From a checkpoint of a small transformer trained on Wikipedia.
Size: MLP 2560 tanh GELU, vocabulary 16384, 74.8M parameters.
Architecture: LayerNorm before each block, learned positions.
Training: a variant of Adam for these matrices, 884M tokens, 13495 steps.
Each number is 200 + 20 x the weight over the matrix's rms, rounded and kept within 0 to 999. Layers, rows and columns count from 0.

# layer 2 MLP up, 2560x640, rms 0.0418, rows 2556-2559, columns 320-399
239,227,197,222,183,225,196,202,180,204,163,219,201,216,217,219,209,188,264,197,239,185,191,191,212,218,193,185,168,214,174,174,203,213,196,204,176,176,162,204,206,214,216,183,202,200,209,137,199,168,188,209,206,204,176,193,189,193,189,204,172,165,213,246,211,224,223,198,197,198,211,204,233,204,249,209,187,187,208,200
202,226,181,205,208,216,216,220,207,237,180,203,204,210,204,197,209,176,213,211,231,187,217,179,185,209,190,168,172,214,218,175,209,194,163,192,199,205,152,195,189,208,223,233,221,188,207,188,170,175,189,221,184,178,153,193,207,194,213,217,195,203,170,190,199,203,213,206,186,209,222,207,201,210,209,171,190,142,215,206
208,205,201,195,208,202,223,208,191,210,193,205,192,201,215,198,205,183,245,206,224,189,206,194,193,204,199,164,192,209,183,190,193,190,193,198,177,213,177,203,206,167,225,212,229,192,222,177,193,184,181,222,183,195,164,216,215,192,226,206,197,197,182,211,219,210,183,209,192,212,202,198,207,187,219,177,201,180,229,183
234,197,172,201,203,243,194,181,198,190,178,191,191,205,212,172,213,210,212,176,225,208,178,176,170,216,216,235,171,210,244,219,251,169,242,186,191,187,177,236,200,228,209,190,226,172,217,240,191,195,199,191,201,210,199,224,202,197,217,268,204,226,227,164,194,217,198,182,218,147,262,172,180,184,174,163,142,195,215,199
# layer 2 MLP down (transposed), 2560x640, rms 0.0375, rows 2556-2559, columns 320-399
200,168,195,201,240,195,181,222,170,203,197,190,180,217,164,190,204,177,171,248,199,177,221,168,186,226,206,211,222,207,174,194,193,215,235,203,180,242,192,169,196,185,252,236,220,183,170,212,198,221,166,192,197,176,224,206,208,165,256,204,196,236,201,195,201,254,204,236,234,192,198,204,207,184,201,238,169,207,229,190
209,202,204,192,197,196,209,206,177,211,195,206,212,188,211,190,213,199,206,208,211,202,214,195,195,214,193,203,196,175,199,197,208,196,193,193,192,207,175,202,195,199,194,203,210,205,197,203,196,203,201,198,186,213,209,207,198,180,198,205,200,203,195,186,202,209,201,192,217,183,212,202,196,192,190,193,198,187,196,224
193,196,195,205,195,193,190,215,180,194,205,192,207,195,187,203,196,189,215,195,204,192,203,194,211,201,185,194,206,204,201,192,217,199,198,197,185,193,214,196,196,207,207,207,199,205,192,202,200,197,201,206,189,213,194,212,201,200,193,194,191,194,206,212,199,208,210,197,194,175,198,196,203,194,193,197,207,211,202,201
204,245,201,185,208,214,180,168,221,157,222,216,212,151,203,199,234,207,196,213,211,220,198,201,201,199,253,228,198,200,188,173,205,171,205,184,216,178,164,211,184,213,186,192,179,143,245,218,194,217,215,185,191,206,182,232,205,178,216,230,190,223,221,206,221,189,215,192,231,201,271,180,225,192,188,207,181,170,190,202